From a checkpoint of a small transformer trained on Wikipedia.
Size: 8 layers, MLP 768 quick GELU.
Architecture: rotary positions, no biases in attention or MLP, untied embeddings.
Training: a variant of SOAP for these matrices, 111M tokens, 3400 steps.
Each number is 200 + 20 x the weight over its row's rms, rounded and kept within 0 to 999. Layers, rows and columns count from 0. The size before them is the row's rms in percent of the matrix's.

# layer 3 attention key, 96x96, rms 0.183, rows 71-95, columns 0-95
081,189,195,235,169,204,188,225,190,199,222,174,202,188,200,207,217,215,243,230,223,204,179,180,195,185,231,203,160,232,196,202,181,209,221,217,193,169,248,176,205,179,168,187,204,167,186,216,191,192,217,204,187,245,187,199,199,202,200,225,188,177,216,185,186,239,207,206,216,207,202,201,229,242,175,174,237,237,201,183,185,206,203,197,190,183,182,211,197,209,216,234,183,214,187,193,212
086,218,195,215,213,188,180,213,190,187,230,230,168,197,217,222,188,218,219,197,217,208,223,218,194,190,191,203,148,185,201,232,233,204,203,178,196,168,210,189,188,233,212,198,185,182,234,240,190,192,245,223,203,177,183,200,206,211,200,215,193,216,191,214,206,244,186,178,183,186,195,171,218,197,216,172,202,223,170,208,232,190,181,228,195,225,171,182,196,175,240,203,206,218,167,200,212
089,202,186,187,221,197,233,180,200,227,183,199,161,187,210,221,198,184,172,194,201,214,206,181,219,184,162,175,183,195,220,190,181,163,208,231,222,209,173,174,193,226,233,173,175,215,205,209,240,210,172,179,179,199,199,196,239,213,231,201,224,205,212,201,190,190,238,207,233,175,213,190,172,210,174,171,170,218,186,239,209,194,211,180,179,206,197,185,215,185,214,172,183,190,195,185,186
087,186,206,192,160,220,216,224,229,163,209,253,179,154,215,184,219,226,182,191,214,246,224,178,215,202,201,215,229,236,199,222,188,214,212,228,217,206,205,212,226,222,213,202,204,183,234,189,183,205,194,200,197,211,187,188,227,205,184,224,202,223,208,189,208,201,200,210,208,203,172,189,210,209,227,178,230,191,203,183,208,214,200,155,184,213,185,192,170,231,225,197,173,177,204,176,184
092,196,206,177,240,188,224,229,206,218,179,211,192,208,215,204,214,226,201,185,200,192,194,190,217,225,182,200,202,199,230,201,233,206,210,176,202,162,185,186,212,210,210,199,213,235,188,233,228,263,205,164,184,186,195,201,220,169,197,163,181,200,190,209,185,210,207,208,223,214,201,214,192,192,210,214,168,177,189,221,205,174,195,232,183,189,218,212,241,205,173,175,196,210,146,188,175
091,215,196,223,199,164,188,182,220,182,205,232,199,242,207,190,184,226,200,211,207,172,180,195,185,200,209,176,167,164,211,163,182,188,223,192,206,232,207,164,227,189,195,180,199,224,210,203,193,227,205,205,196,206,215,207,198,204,231,159,207,163,193,191,179,202,213,245,214,179,185,176,169,173,217,204,210,187,196,205,231,236,183,192,196,172,223,194,199,256,187,183,193,192,207,203,207
092,208,197,223,183,216,202,187,178,192,191,173,202,199,207,203,183,208,205,186,181,226,244,188,223,135,185,183,231,164,210,192,239,233,206,197,210,229,201,218,242,233,219,190,214,151,220,211,195,200,196,189,205,165,182,182,202,202,178,209,198,181,171,214,186,195,203,212,206,169,181,178,209,172,162,193,201,203,225,238,202,185,225,207,165,193,213,218,200,215,213,209,188,206,202,201,207
102,197,165,168,220,233,219,178,178,217,216,205,195,202,186,233,226,204,217,199,198,186,194,182,210,191,202,259,207,204,200,194,166,205,168,201,186,197,209,170,229,191,219,191,232,195,157,211,178,225,208,183,222,202,209,196,213,204,214,198,214,230,190,212,199,182,175,215,204,212,218,158,176,229,186,211,215,188,205,171,187,202,223,252,231,204,191,216,187,165,198,211,209,177,209,231,216
090,165,190,205,220,194,192,209,196,165,194,200,174,186,205,191,213,199,216,196,186,236,218,217,206,232,194,202,200,195,175,214,191,215,224,192,231,255,205,222,199,215,220,199,200,179,167,226,169,187,181,198,214,216,201,228,187,174,201,179,206,221,175,180,189,211,218,207,195,162,216,207,257,213,222,207,166,208,200,202,230,189,160,203,150,212,199,197,212,227,201,159,217,197,209,194,196
091,229,209,228,217,203,187,200,200,204,219,175,189,223,208,187,232,220,215,202,188,222,222,231,192,190,168,221,205,218,215,209,178,215,179,252,194,221,189,252,240,222,175,203,211,219,199,203,204,188,181,192,221,220,192,199,176,222,238,189,209,213,176,199,220,220,201,175,190,189,220,229,209,201,192,243,198,209,214,187,215,175,213,167,162,206,201,215,174,222,204,196,163,179,207,174,196
084,183,208,195,224,214,209,158,158,229,181,218,188,202,213,198,193,170,181,206,207,176,207,207,207,220,187,193,234,194,227,173,201,160,216,201,211,218,203,214,190,196,220,173,230,190,149,182,194,219,193,198,173,179,181,179,186,150,224,203,229,197,206,198,215,157,200,185,190,181,179,244,210,240,201,223,195,178,168,191,201,180,178,172,200,207,201,199,200,210,191,186,185,203,175,198,191
098,196,197,172,193,200,208,202,209,193,186,250,207,211,173,200,190,191,189,216,232,213,194,185,197,193,245,202,182,163,204,150,175,191,192,207,214,182,188,194,186,225,199,220,240,231,232,189,183,208,171,186,186,211,185,196,220,222,190,208,208,204,181,191,179,190,193,214,272,226,180,210,183,192,216,230,218,193,231,198,197,190,205,197,227,171,198,196,191,176,194,196,203,208,207,253,208
080,183,185,140,218,225,214,209,196,206,202,189,218,208,234,233,171,201,201,204,202,193,155,216,223,207,172,175,182,209,178,189,185,214,205,203,164,197,188,185,198,203,224,170,181,181,175,202,266,185,175,199,179,183,177,204,203,197,185,201,200,164,212,211,194,200,209,169,175,232,204,205,194,205,199,207,187,222,201,217,218,198,204,238,230,227,224,181,210,228,209,220,211,176,193,226,201
098,187,197,212,181,212,202,191,209,195,221,212,169,192,166,186,239,169,219,218,199,209,193,177,227,201,199,211,188,209,215,193,207,206,212,157,200,164,197,197,199,231,191,205,172,193,230,230,193,215,200,217,208,194,131,190,219,198,193,217,237,201,191,187,180,234,210,170,205,231,184,216,227,231,198,194,186,213,228,181,233,206,211,182,180,200,192,162,187,150,205,202,199,217,204,204,219
113,194,188,202,203,236,189,190,191,171,279,205,196,201,187,184,205,203,188,190,199,241,209,230,211,188,200,209,217,198,193,202,196,237,208,179,193,218,189,228,199,187,193,206,185,183,196,206,223,220,201,223,223,176,218,224,187,234,183,224,206,222,220,194,230,216,191,209,192,211,190,171,235,181,168,202,203,197,184,171,213,192,216,195,192,236,177,190,160,170,154,181,192,191,206,171,187
091,186,195,148,200,205,208,200,205,208,212,204,181,178,183,188,211,232,223,195,213,211,219,225,208,238,216,218,185,191,192,216,176,211,179,220,218,194,209,220,225,202,200,194,201,235,164,237,183,186,231,241,216,195,230,188,209,184,198,222,189,192,167,207,192,238,205,229,177,221,173,180,248,198,199,200,209,210,240,182,216,197,194,197,186,214,191,178,179,197,188,216,193,177,161,192,240
103,194,245,244,207,244,177,221,171,215,204,205,229,189,226,215,175,191,153,218,216,195,222,185,187,180,194,196,190,220,194,200,209,189,232,192,197,184,169,224,234,205,195,183,170,185,189,184,190,217,207,236,209,215,169,187,212,220,170,212,201,189,225,216,197,227,206,210,189,189,189,216,185,229,199,184,157,206,199,212,210,215,223,212,191,190,206,174,162,212,230,185,190,178,201,205,233
099,192,213,225,189,191,232,200,190,183,231,228,198,236,189,212,235,221,222,200,185,234,208,188,199,160,226,227,183,216,199,187,187,177,209,215,220,168,225,169,219,207,168,213,207,158,209,241,169,178,210,197,213,199,224,188,201,193,199,198,185,175,183,198,211,224,210,179,193,217,218,202,206,243,188,158,176,189,168,228,191,184,176,220,197,190,197,202,185,211,189,206,176,206,163,215,203
100,186,181,240,223,170,225,175,211,192,233,221,244,179,171,200,187,175,185,239,184,204,221,187,200,247,224,165,190,234,207,165,195,204,178,172,175,185,169,217,203,190,162,221,185,214,217,188,208,212,180,207,213,184,214,195,229,183,198,202,198,167,221,222,189,218,218,216,224,225,200,196,202,199,186,202,200,184,185,201,190,191,219,199,220,204,199,211,226,235,205,214,220,193,171,196,224
087,181,203,227,193,212,191,237,188,224,212,203,206,178,209,198,163,218,202,205,181,256,169,208,181,213,209,180,200,189,191,158,187,204,180,204,203,177,183,195,183,182,188,195,197,182,214,190,207,216,232,200,179,215,220,189,223,219,199,247,218,203,230,179,210,187,231,209,223,193,175,217,239,224,207,209,205,236,175,197,200,218,194,141,178,189,166,179,200,184,201,187,198,191,223,195,173
101,189,205,174,177,211,198,175,209,178,202,200,218,206,222,180,212,197,205,210,245,183,221,182,194,185,203,186,225,184,187,153,218,238,197,149,200,207,171,203,200,237,213,175,208,143,202,202,217,188,243,217,202,239,245,242,218,178,190,197,212,217,192,206,185,212,208,182,206,186,217,201,201,216,196,198,214,228,212,208,193,186,199,187,187,180,212,189,204,183,217,176,221,190,213,204,160
100,226,188,225,192,180,182,211,175,175,226,184,180,211,225,196,215,174,236,177,233,182,233,186,159,187,213,205,181,186,171,202,232,204,205,194,179,192,211,219,220,186,229,188,159,180,173,191,244,161,200,182,210,178,172,200,237,206,183,210,193,223,170,205,212,183,187,187,215,226,232,223,200,184,206,190,218,192,195,202,225,205,203,207,170,215,166,207,208,188,195,215,212,204,195,223,179
101,176,233,194,225,207,200,173,220,207,211,217,159,198,211,201,217,203,226,211,220,213,209,228,209,214,198,169,202,185,197,202,201,214,204,182,201,186,221,195,208,219,201,175,174,226,201,254,189,186,186,202,197,239,190,195,233,191,217,192,184,169,183,219,189,199,195,223,173,204,200,187,176,203,173,186,221,204,176,167,183,207,247,225,205,161,225,194,196,191,220,156,207,186,240,184,163
102,184,213,194,222,210,213,202,159,190,196,178,180,228,244,190,165,192,165,185,173,199,216,232,208,225,207,176,189,218,212,227,215,221,205,162,185,201,218,196,203,220,198,190,207,190,221,160,199,178,212,201,194,204,194,207,223,223,162,215,224,184,228,193,188,193,190,169,195,195,198,167,235,231,182,195,191,219,178,205,179,172,173,179,203,191,195,195,222,175,226,204,165,194,196,155,179
082,210,198,230,202,186,195,180,214,191,205,211,244,204,178,186,207,217,219,190,235,202,162,245,181,185,205,239,190,173,227,200,218,205,208,195,194,212,203,233,176,189,223,175,191,178,191,236,207,180,197,231,182,210,179,216,179,200,187,161,168,186,207,182,226,202,168,226,194,216,214,227,203,170,193,212,217,200,211,166,174,206,186,190,202,215,190,214,209,204,202,216,232,202,249,167,200
# layer 3 attention query, 96x96, rms 0.171, rows 72-95, columns 0-95
094,199,206,204,187,212,197,227,228,181,202,172,202,211,198,175,195,192,205,176,198,203,244,246,202,175,201,186,191,198,214,241,230,176,199,193,169,198,181,199,203,213,180,204,195,195,193,217,222,190,183,216,180,204,208,255,230,193,197,208,241,226,171,177,203,193,193,176,165,193,210,233,229,171,157,190,165,237,174,208,175,184,185,184,188,193,194,212,223,218,208,218,213,187,198,186,186
104,219,194,193,194,237,224,189,218,180,185,172,233,215,219,202,213,195,208,164,190,229,182,237,164,197,172,219,190,187,200,218,220,216,182,186,195,237,213,236,247,222,169,178,208,191,211,177,193,213,192,226,223,197,216,209,195,196,176,211,209,190,162,197,201,171,175,201,203,239,173,177,177,186,193,188,224,229,202,181,210,217,222,211,193,187,236,188,186,221,214,193,215,220,218,216,181
083,165,199,161,221,215,210,222,247,221,209,201,211,194,171,236,232,157,222,178,189,195,252,209,206,217,161,156,187,193,205,203,203,167,211,190,202,218,194,161,203,199,209,196,219,189,183,193,214,220,208,199,211,192,210,204,181,206,180,193,190,212,186,218,220,200,191,176,185,208,222,214,199,200,192,235,230,191,226,176,171,197,175,221,182,184,214,174,223,197,198,210,215,192,206,182,242
090,195,196,189,175,220,221,228,208,178,181,204,179,164,248,202,202,217,174,197,170,243,208,215,201,206,164,214,218,208,183,210,177,245,188,204,206,257,226,231,174,201,193,177,189,204,190,208,196,193,216,226,225,168,195,182,203,210,165,172,201,195,221,211,228,185,177,182,193,208,204,207,167,194,203,177,204,214,187,196,171,208,222,203,217,190,218,244,201,188,222,217,186,215,187,206,202
087,180,219,192,204,212,201,190,229,196,196,211,197,159,198,213,164,199,203,216,182,233,185,194,173,222,189,204,201,172,203,227,223,186,210,227,236,209,210,193,240,217,166,191,206,233,236,178,205,182,206,204,232,209,208,213,170,173,186,162,157,175,206,179,196,179,182,176,185,180,206,178,196,195,219,207,183,188,192,206,207,187,220,192,224,197,235,209,184,201,159,188,175,162,212,225,182
085,193,204,220,216,178,198,176,216,214,216,165,175,185,178,179,176,163,233,199,193,201,188,169,217,207,235,205,174,202,179,208,221,169,204,215,221,195,209,209,224,186,158,201,187,158,195,190,200,212,191,208,229,217,213,223,194,219,200,201,193,203,197,175,177,198,228,191,197,183,193,163,203,236,206,227,194,217,205,196,198,200,212,208,205,194,208,210,230,140,201,200,200,157,160,200,244
106,200,194,225,209,178,232,212,195,190,203,207,202,229,212,211,190,192,182,214,180,239,176,192,215,189,206,207,188,188,210,190,183,191,186,194,180,184,263,229,175,201,215,203,199,188,194,188,204,210,178,188,198,193,217,222,188,213,200,209,188,214,237,201,204,179,184,261,201,238,195,184,235,203,198,179,178,196,224,192,233,230,210,213,211,203,202,251,212,228,191,169,242,175,179,228,200
101,144,176,191,207,180,194,183,173,193,191,248,163,194,212,217,176,183,179,204,202,208,158,178,213,230,190,195,204,178,181,149,221,216,182,190,201,177,203,228,214,174,196,235,194,217,195,194,224,202,180,215,198,191,186,202,214,206,174,214,181,215,239,228,186,194,229,194,254,200,207,155,209,192,216,190,177,193,192,203,208,205,199,210,217,199,201,203,208,210,214,191,195,175,171,197,179
098,192,204,214,190,207,161,182,193,210,201,178,231,143,213,193,190,192,179,216,211,216,217,196,203,223,223,198,212,196,181,175,185,197,188,160,197,204,204,192,205,214,233,216,190,183,186,202,206,170,218,200,228,221,171,199,196,185,207,226,188,205,209,229,198,224,191,212,251,238,175,179,190,203,188,217,196,182,245,223,196,216,227,269,188,207,199,162,192,189,202,209,209,192,212,212,211
104,182,183,202,200,186,206,208,196,181,181,211,212,193,238,186,194,198,186,180,181,206,240,235,187,200,168,215,234,204,168,223,195,213,208,217,186,210,209,223,170,179,176,198,213,196,188,186,194,147,198,159,208,182,185,214,192,159,197,190,197,218,197,196,185,186,172,204,187,182,190,188,247,183,202,158,188,218,196,192,237,223,196,194,200,210,179,217,183,217,234,201,203,164,232,215,239
096,225,236,161,147,202,206,217,243,195,170,173,204,223,203,178,212,211,225,185,183,185,204,227,180,216,171,210,195,243,215,217,183,195,163,202,187,226,189,193,188,189,186,176,208,221,213,237,192,206,163,193,202,190,192,197,211,195,194,181,218,196,173,193,222,189,172,211,207,213,221,200,190,186,171,181,200,202,183,177,193,189,184,193,187,178,185,222,187,157,229,241,220,205,204,178,196
093,206,192,247,222,191,234,194,196,168,254,204,175,177,192,190,226,205,199,204,159,196,170,220,177,223,212,199,203,217,233,218,193,191,165,190,225,200,192,194,219,234,168,172,229,171,205,208,217,213,195,210,178,226,231,174,194,193,195,223,203,204,244,186,191,210,178,218,202,207,214,211,184,202,227,215,198,216,202,194,189,163,191,212,182,230,213,241,199,209,192,187,196,214,208,219,178
094,180,232,175,230,189,194,215,175,201,158,178,176,201,187,189,158,180,197,212,185,174,191,203,217,214,215,181,201,181,184,216,236,173,209,209,166,233,172,207,187,197,173,199,226,204,198,197,208,223,234,242,212,239,188,205,218,191,161,188,203,204,179,187,193,185,208,225,222,209,196,229,155,231,211,216,229,204,190,195,207,208,201,217,238,201,199,203,200,195,232,181,212,200,222,194,181
080,196,181,171,204,197,196,193,191,206,243,206,144,206,191,173,216,158,219,167,220,185,217,188,237,209,202,220,207,201,180,194,216,213,166,178,207,189,209,175,225,224,200,241,210,191,205,230,204,193,175,164,221,182,200,202,241,234,258,225,196,210,212,212,184,204,194,224,237,233,201,200,204,216,207,178,189,191,216,193,203,196,223,223,196,205,195,193,191,214,211,189,225,217,192,211,202
081,187,193,179,183,165,200,201,185,197,228,206,183,196,211,176,191,191,213,230,206,218,184,217,165,251,227,169,201,210,185,224,198,209,201,222,208,187,191,186,212,183,233,206,189,187,171,199,208,168,206,222,160,228,211,181,215,162,211,178,163,211,202,184,210,195,186,194,237,191,213,190,161,213,209,212,227,189,232,183,201,205,182,175,185,243,176,183,216,195,165,196,191,180,219,228,212
105,208,191,229,241,152,198,184,216,200,206,187,223,219,163,203,178,190,195,203,228,165,172,191,231,224,184,185,182,190,183,207,222,181,201,152,207,169,190,187,158,200,192,188,213,170,214,202,206,194,209,223,199,216,198,211,200,231,190,227,230,226,204,219,189,197,214,206,204,230,204,221,215,167,219,229,207,207,223,191,186,189,171,220,224,217,186,184,219,188,203,163,191,197,189,162,211
095,210,196,192,183,175,194,187,219,217,193,205,223,203,201,208,148,156,201,164,244,190,197,222,207,240,209,156,213,235,203,211,201,184,201,200,215,207,199,194,180,170,215,215,195,202,170,197,199,182,203,197,199,170,177,224,218,182,227,188,218,178,230,199,204,207,218,224,210,190,169,196,197,195,210,190,144,193,210,212,213,224,213,215,205,184,241,217,230,211,172,219,196,210,160,206,191
105,158,185,182,173,180,204,221,215,245,205,210,206,184,176,213,197,200,225,241,202,183,178,181,211,202,227,201,210,212,192,190,217,210,213,193,230,208,185,187,176,175,198,166,215,189,191,177,191,228,219,170,179,209,195,199,227,201,196,175,230,172,206,176,197,225,246,179,195,206,167,226,198,195,204,177,193,194,204,198,226,166,188,173,209,201,186,187,223,203,193,174,214,261,197,193,172
091,206,197,205,204,234,193,147,203,196,198,186,200,176,177,210,206,199,186,199,222,212,227,178,187,195,151,202,214,204,204,193,249,177,184,188,221,204,188,179,220,228,187,223,213,208,199,222,184,227,206,206,171,196,196,185,208,205,216,202,162,192,221,248,200,203,186,170,178,221,215,210,195,195,224,170,225,228,211,204,222,177,186,208,225,187,162,160,212,210,188,222,220,214,234,176,176
091,229,193,162,203,175,214,198,201,177,190,182,212,228,173,207,222,207,173,212,195,181,200,165,187,183,203,216,204,192,182,155,211,205,171,191,190,186,181,203,203,212,188,156,189,221,200,202,234,164,175,204,204,209,223,179,218,227,219,209,188,179,212,200,164,200,244,223,207,160,237,202,203,167,161,210,216,202,217,226,190,176,191,222,201,201,194,176,204,203,202,230,180,215,183,222,228
104,251,197,188,185,187,192,189,199,206,214,203,210,232,198,213,200,220,195,169,196,191,199,190,233,172,192,205,207,187,187,214,184,233,176,187,214,178,188,192,194,209,203,198,244,185,202,186,215,229,178,216,215,228,219,187,205,201,164,240,176,172,196,185,189,220,203,189,187,214,175,189,182,224,232,220,202,170,258,210,215,184,213,222,193,170,220,230,189,174,216,202,235,169,170,207,186
099,211,222,220,208,167,194,194,191,204,211,195,191,216,186,181,220,193,207,246,215,201,181,165,193,184,211,210,186,192,199,217,192,179,215,191,193,200,171,204,194,211,182,176,193,231,191,181,212,210,230,217,228,177,230,187,212,167,184,171,188,202,209,197,210,212,224,248,207,178,180,151,165,192,211,210,212,233,202,202,224,213,228,197,172,208,203,198,219,228,176,153,163,197,157,195,209
096,183,209,206,194,198,200,189,163,206,228,154,194,202,168,226,223,184,188,205,165,193,178,158,188,206,175,195,199,226,180,178,205,189,208,214,194,165,194,204,203,189,203,182,178,195,209,214,219,198,205,181,212,237,204,176,170,218,246,213,209,203,232,199,164,199,188,174,156,216,181,182,184,187,206,211,147,200,175,218,207,196,199,192,199,228,174,206,165,214,213,193,173,220,193,174,204
102,207,190,191,152,222,210,182,229,163,183,193,187,190,215,163,161,213,179,184,226,201,231,195,204,177,216,249,186,194,213,221,188,223,220,180,203,192,157,191,209,210,227,210,220,192,213,191,211,243,176,196,228,194,176,167,193,208,218,197,181,184,165,179,182,198,188,175,227,179,214,221,173,200,216,200,212,183,184,169,213,220,180,207,218,201,212,176,194,207,194,190,210,224,226,206,179
# layer 3 attention value, 96x96, rms 0.191, rows 64-75, columns 0-95
109,211,223,170,176,198,204,198,188,190,185,212,218,206,186,210,244,218,171,169,189,198,210,232,196,187,204,211,254,225,199,211,180,193,166,194,219,208,235,189,221,211,215,236,214,217,217,186,209,182,212,187,194,176,208,183,165,192,183,165,206,218,183,188,213,195,171,178,217,191,239,177,226,210,199,165,217,211,191,200,183,199,194,158,143,185,214,219,175,199,184,215,186,206,198,215,202
096,190,217,239,188,219,190,186,215,228,218,203,186,225,230,193,198,218,171,149,190,199,239,214,217,178,234,214,187,173,220,214,197,187,214,176,216,157,179,206,213,212,219,215,209,241,186,200,190,192,227,245,168,184,221,217,213,185,192,170,184,214,206,191,193,183,208,191,180,194,208,194,197,229,223,205,177,198,217,194,165,208,223,225,193,204,205,234,178,226,198,204,167,189,187,212,180
081,193,219,260,192,196,185,208,192,216,185,193,200,210,237,193,197,218,194,168,225,203,243,238,207,198,205,200,203,187,199,205,244,207,206,192,245,226,212,199,187,175,232,147,202,183,196,205,154,192,228,199,177,192,174,204,204,203,171,209,173,182,214,230,187,210,199,198,230,191,200,184,209,208,185,220,195,203,189,209,220,213,198,190,203,167,187,210,173,157,205,213,181,223,223,189,188
106,189,234,208,203,187,211,201,189,163,210,187,188,211,225,207,192,212,184,250,169,256,187,182,192,241,210,176,184,187,204,239,195,204,235,212,174,177,230,233,199,189,213,198,183,231,175,225,191,185,221,232,191,214,217,165,174,204,197,208,197,179,213,224,194,221,218,214,223,193,204,211,188,190,202,201,204,237,218,212,229,203,189,182,218,230,201,218,209,169,191,200,185,198,187,181,179
109,225,215,206,190,248,221,203,189,214,173,194,211,204,202,206,190,185,184,219,193,193,184,213,200,175,201,173,242,239,209,206,199,228,187,174,185,203,243,185,187,180,237,208,194,204,184,190,203,164,209,235,184,175,244,182,176,213,228,235,204,207,201,222,208,187,184,209,220,215,189,206,210,182,194,165,171,210,202,179,193,230,194,182,204,230,170,200,207,186,238,212,239,207,188,213,224
098,207,187,220,194,167,186,209,235,188,216,193,193,197,182,258,213,207,206,209,250,169,204,237,210,231,225,196,186,204,207,166,198,219,189,198,201,198,202,164,182,165,179,165,180,210,205,205,165,193,189,191,195,219,245,205,185,190,190,221,223,203,188,205,179,206,223,208,178,206,218,222,235,212,209,186,213,213,209,157,216,209,192,172,194,180,177,205,188,192,208,210,230,205,164,174,197
099,206,217,195,209,213,198,186,190,196,197,214,198,180,199,209,201,214,165,206,207,200,190,229,188,211,166,174,192,213,191,166,179,193,186,166,182,210,194,220,190,204,215,199,209,214,161,183,187,208,225,200,171,174,233,197,213,189,191,200,175,265,224,187,198,189,212,183,208,202,225,196,180,234,234,172,182,180,205,189,180,186,237,245,177,241,198,210,187,197,244,210,211,233,178,201,220
078,205,252,197,191,215,156,186,227,196,204,158,178,208,223,179,198,226,195,216,203,176,226,183,171,178,196,204,174,174,188,217,185,193,193,181,161,199,175,213,182,200,195,178,184,229,204,220,187,152,219,200,211,219,204,197,206,199,175,185,194,210,189,185,177,169,226,195,189,198,193,167,156,205,192,196,221,199,233,192,173,228,217,220,156,194,204,185,198,184,228,202,206,192,197,195,227
085,207,175,235,225,224,242,200,202,171,214,209,221,192,216,212,173,167,201,185,204,247,194,216,194,190,186,187,208,230,208,189,191,186,198,195,202,178,217,205,227,205,137,190,217,206,200,189,240,199,176,204,190,201,223,225,193,208,203,214,165,214,226,176,198,185,195,219,212,199,223,189,216,175,203,211,177,189,179,223,162,235,147,177,210,197,190,203,210,233,200,186,191,197,178,180,199
097,195,222,214,160,210,191,218,199,225,215,200,204,186,188,188,200,214,186,193,177,180,160,240,212,187,204,198,209,227,213,184,175,198,160,132,242,192,239,171,186,199,204,188,219,181,181,217,178,188,194,163,190,180,203,225,222,200,184,202,218,210,187,214,194,190,179,187,204,161,192,186,180,207,230,144,225,199,202,190,210,211,185,218,201,215,197,193,193,186,183,186,202,228,208,212,204
082,192,204,176,227,199,211,171,219,237,226,196,197,216,205,216,240,186,228,208,210,167,186,176,189,196,188,187,199,171,196,188,197,194,199,187,213,192,216,183,208,223,198,206,196,193,200,173,185,231,204,164,256,182,213,200,234,247,185,225,185,188,197,218,184,210,177,204,182,244,189,188,190,197,190,199,169,191,185,217,238,172,194,207,192,167,252,167,204,192,185,202,225,193,211,211,198
086,209,222,206,183,162,190,207,224,203,201,186,203,196,231,190,217,156,206,172,188,211,209,197,197,177,187,221,201,230,193,210,216,228,232,225,182,215,206,218,218,182,194,165,163,218,212,181,221,196,176,207,214,192,230,200,194,220,185,163,174,252,209,178,190,187,205,208,181,171,199,181,176,184,168,181,203,229,176,180,211,182,231,189,201,201,192,180,183,196,190,177,222,183,206,221,153
# layer 3 attention output (transposed), 96x96, rms 0.25, rows 64-75, columns 0-95
105,232,179,186,200,183,187,181,177,204,217,199,174,209,178,170,225,184,189,208,187,172,150,170,234,223,221,183,194,173,199,179,212,178,166,154,216,192,175,160,143,208,189,195,204,190,189,186,192,219,216,206,181,215,181,195,232,189,212,177,192,222,203,181,185,230,226,230,203,160,211,191,210,168,205,224,177,208,201,213,192,187,198,213,206,204,186,201,217,195,212,187,195,203,193,180,185
102,238,188,211,182,247,210,204,208,203,178,218,167,209,184,213,204,204,198,203,191,246,157,227,204,196,171,220,181,206,215,204,217,217,198,176,214,203,190,193,249,190,195,183,214,216,189,243,183,214,218,216,202,182,203,220,185,198,210,191,190,205,187,216,206,212,200,161,189,161,218,192,173,175,196,204,190,213,165,208,164,189,215,187,194,222,183,202,215,224,183,168,160,208,165,168,190
087,179,211,175,194,184,193,228,200,200,205,210,168,208,178,195,231,182,217,206,216,226,189,196,203,194,205,189,184,214,192,179,219,199,206,210,227,189,241,211,213,184,171,215,176,241,194,169,176,212,221,183,238,213,228,214,191,189,180,168,181,225,192,218,213,204,203,200,212,174,150,190,203,178,166,201,173,204,180,228,188,206,194,188,205,183,205,192,238,215,201,187,213,192,155,218,256
113,188,205,179,195,184,197,225,173,205,197,236,220,219,226,195,214,170,223,191,210,199,200,202,189,200,202,206,192,249,187,190,172,200,218,221,211,212,194,222,148,145,197,187,153,187,201,208,213,170,172,167,169,163,192,190,189,225,209,206,203,195,188,192,194,196,210,212,177,217,190,168,214,168,185,198,188,210,174,205,207,216,216,167,182,207,220,209,199,220,171,199,158,227,180,209,189
107,227,196,198,180,176,179,189,156,242,216,201,182,221,209,187,170,193,189,214,214,202,217,183,236,182,201,185,203,210,215,199,201,184,200,202,210,207,182,208,201,189,189,214,178,181,207,186,185,172,191,210,174,185,203,197,220,205,248,226,210,201,230,223,239,202,208,227,210,222,177,198,160,245,231,223,192,167,199,167,215,189,233,176,219,203,189,201,219,201,164,185,207,192,155,185,210
099,223,228,207,188,142,210,187,207,182,189,185,218,225,195,210,184,220,154,222,207,225,174,199,212,209,186,196,202,228,163,211,188,198,194,219,204,164,209,199,225,221,204,208,203,202,216,159,193,233,187,158,223,201,222,219,215,223,180,206,227,207,175,194,206,201,211,203,223,208,151,199,196,227,199,206,192,227,202,217,194,194,228,182,192,190,175,235,209,160,205,191,214,202,206,189,159
099,190,176,179,179,192,187,206,222,211,205,224,162,192,225,202,193,210,180,187,187,232,208,199,235,230,200,183,205,233,201,232,189,212,232,203,224,200,170,181,221,220,224,191,210,225,162,210,225,166,182,221,176,203,226,221,210,202,217,192,188,194,155,211,231,213,218,191,204,208,222,214,175,217,206,246,194,162,226,222,185,214,219,201,192,220,181,198,200,210,240,217,191,205,170,194,188
081,181,211,215,159,193,179,201,235,199,182,212,209,187,207,162,184,215,215,190,224,207,233,205,148,186,172,195,222,218,179,228,193,205,213,206,211,220,193,219,197,174,212,204,219,229,164,214,205,206,236,186,163,181,165,181,185,205,218,188,191,197,177,190,190,206,184,160,258,185,203,230,208,196,192,210,197,195,187,223,197,169,215,185,184,223,191,178,231,179,202,205,228,202,207,194,184
090,231,168,193,209,192,198,217,206,187,217,165,244,244,178,205,212,216,187,204,171,201,196,223,213,222,166,177,208,185,171,223,206,188,174,198,166,180,195,193,206,170,166,202,219,207,180,184,216,163,209,242,163,198,222,191,182,209,234,211,206,214,210,195,218,214,192,201,153,223,217,195,205,190,203,225,195,168,187,212,167,190,204,217,198,231,206,204,201,223,186,195,198,189,172,181,221
091,184,187,191,190,150,177,176,236,201,212,192,208,188,194,211,193,194,204,246,206,220,219,164,216,202,203,180,205,176,190,166,187,195,176,199,188,179,198,138,232,184,219,207,153,215,209,212,214,202,229,203,201,182,194,218,223,167,199,223,184,179,201,230,203,211,214,199,226,205,184,203,193,226,214,179,191,152,188,184,219,223,183,209,181,200,170,212,211,195,202,185,227,196,168,213,206
094,183,224,170,183,220,160,189,198,204,201,190,166,214,170,200,211,205,211,193,206,204,242,176,187,205,165,220,183,193,213,202,221,193,199,206,191,224,189,147,212,217,178,208,189,200,226,166,208,196,178,190,251,195,203,200,203,194,185,214,186,198,205,216,212,193,134,197,203,212,208,225,196,213,205,174,235,178,204,172,225,164,200,241,200,200,194,195,199,192,194,201,223,225,239,216,184
096,212,206,191,174,203,174,212,159,202,198,194,175,146,211,194,202,194,199,217,217,193,203,208,192,225,209,181,235,178,187,211,183,199,228,211,189,189,206,222,212,205,173,163,203,221,225,213,221,198,216,183,137,207,201,184,173,184,206,164,173,209,209,163,185,219,178,211,175,178,210,220,219,214,170,218,186,182,189,214,201,170,145,207,219,223,197,215,204,179,185,193,191,197,217,184,187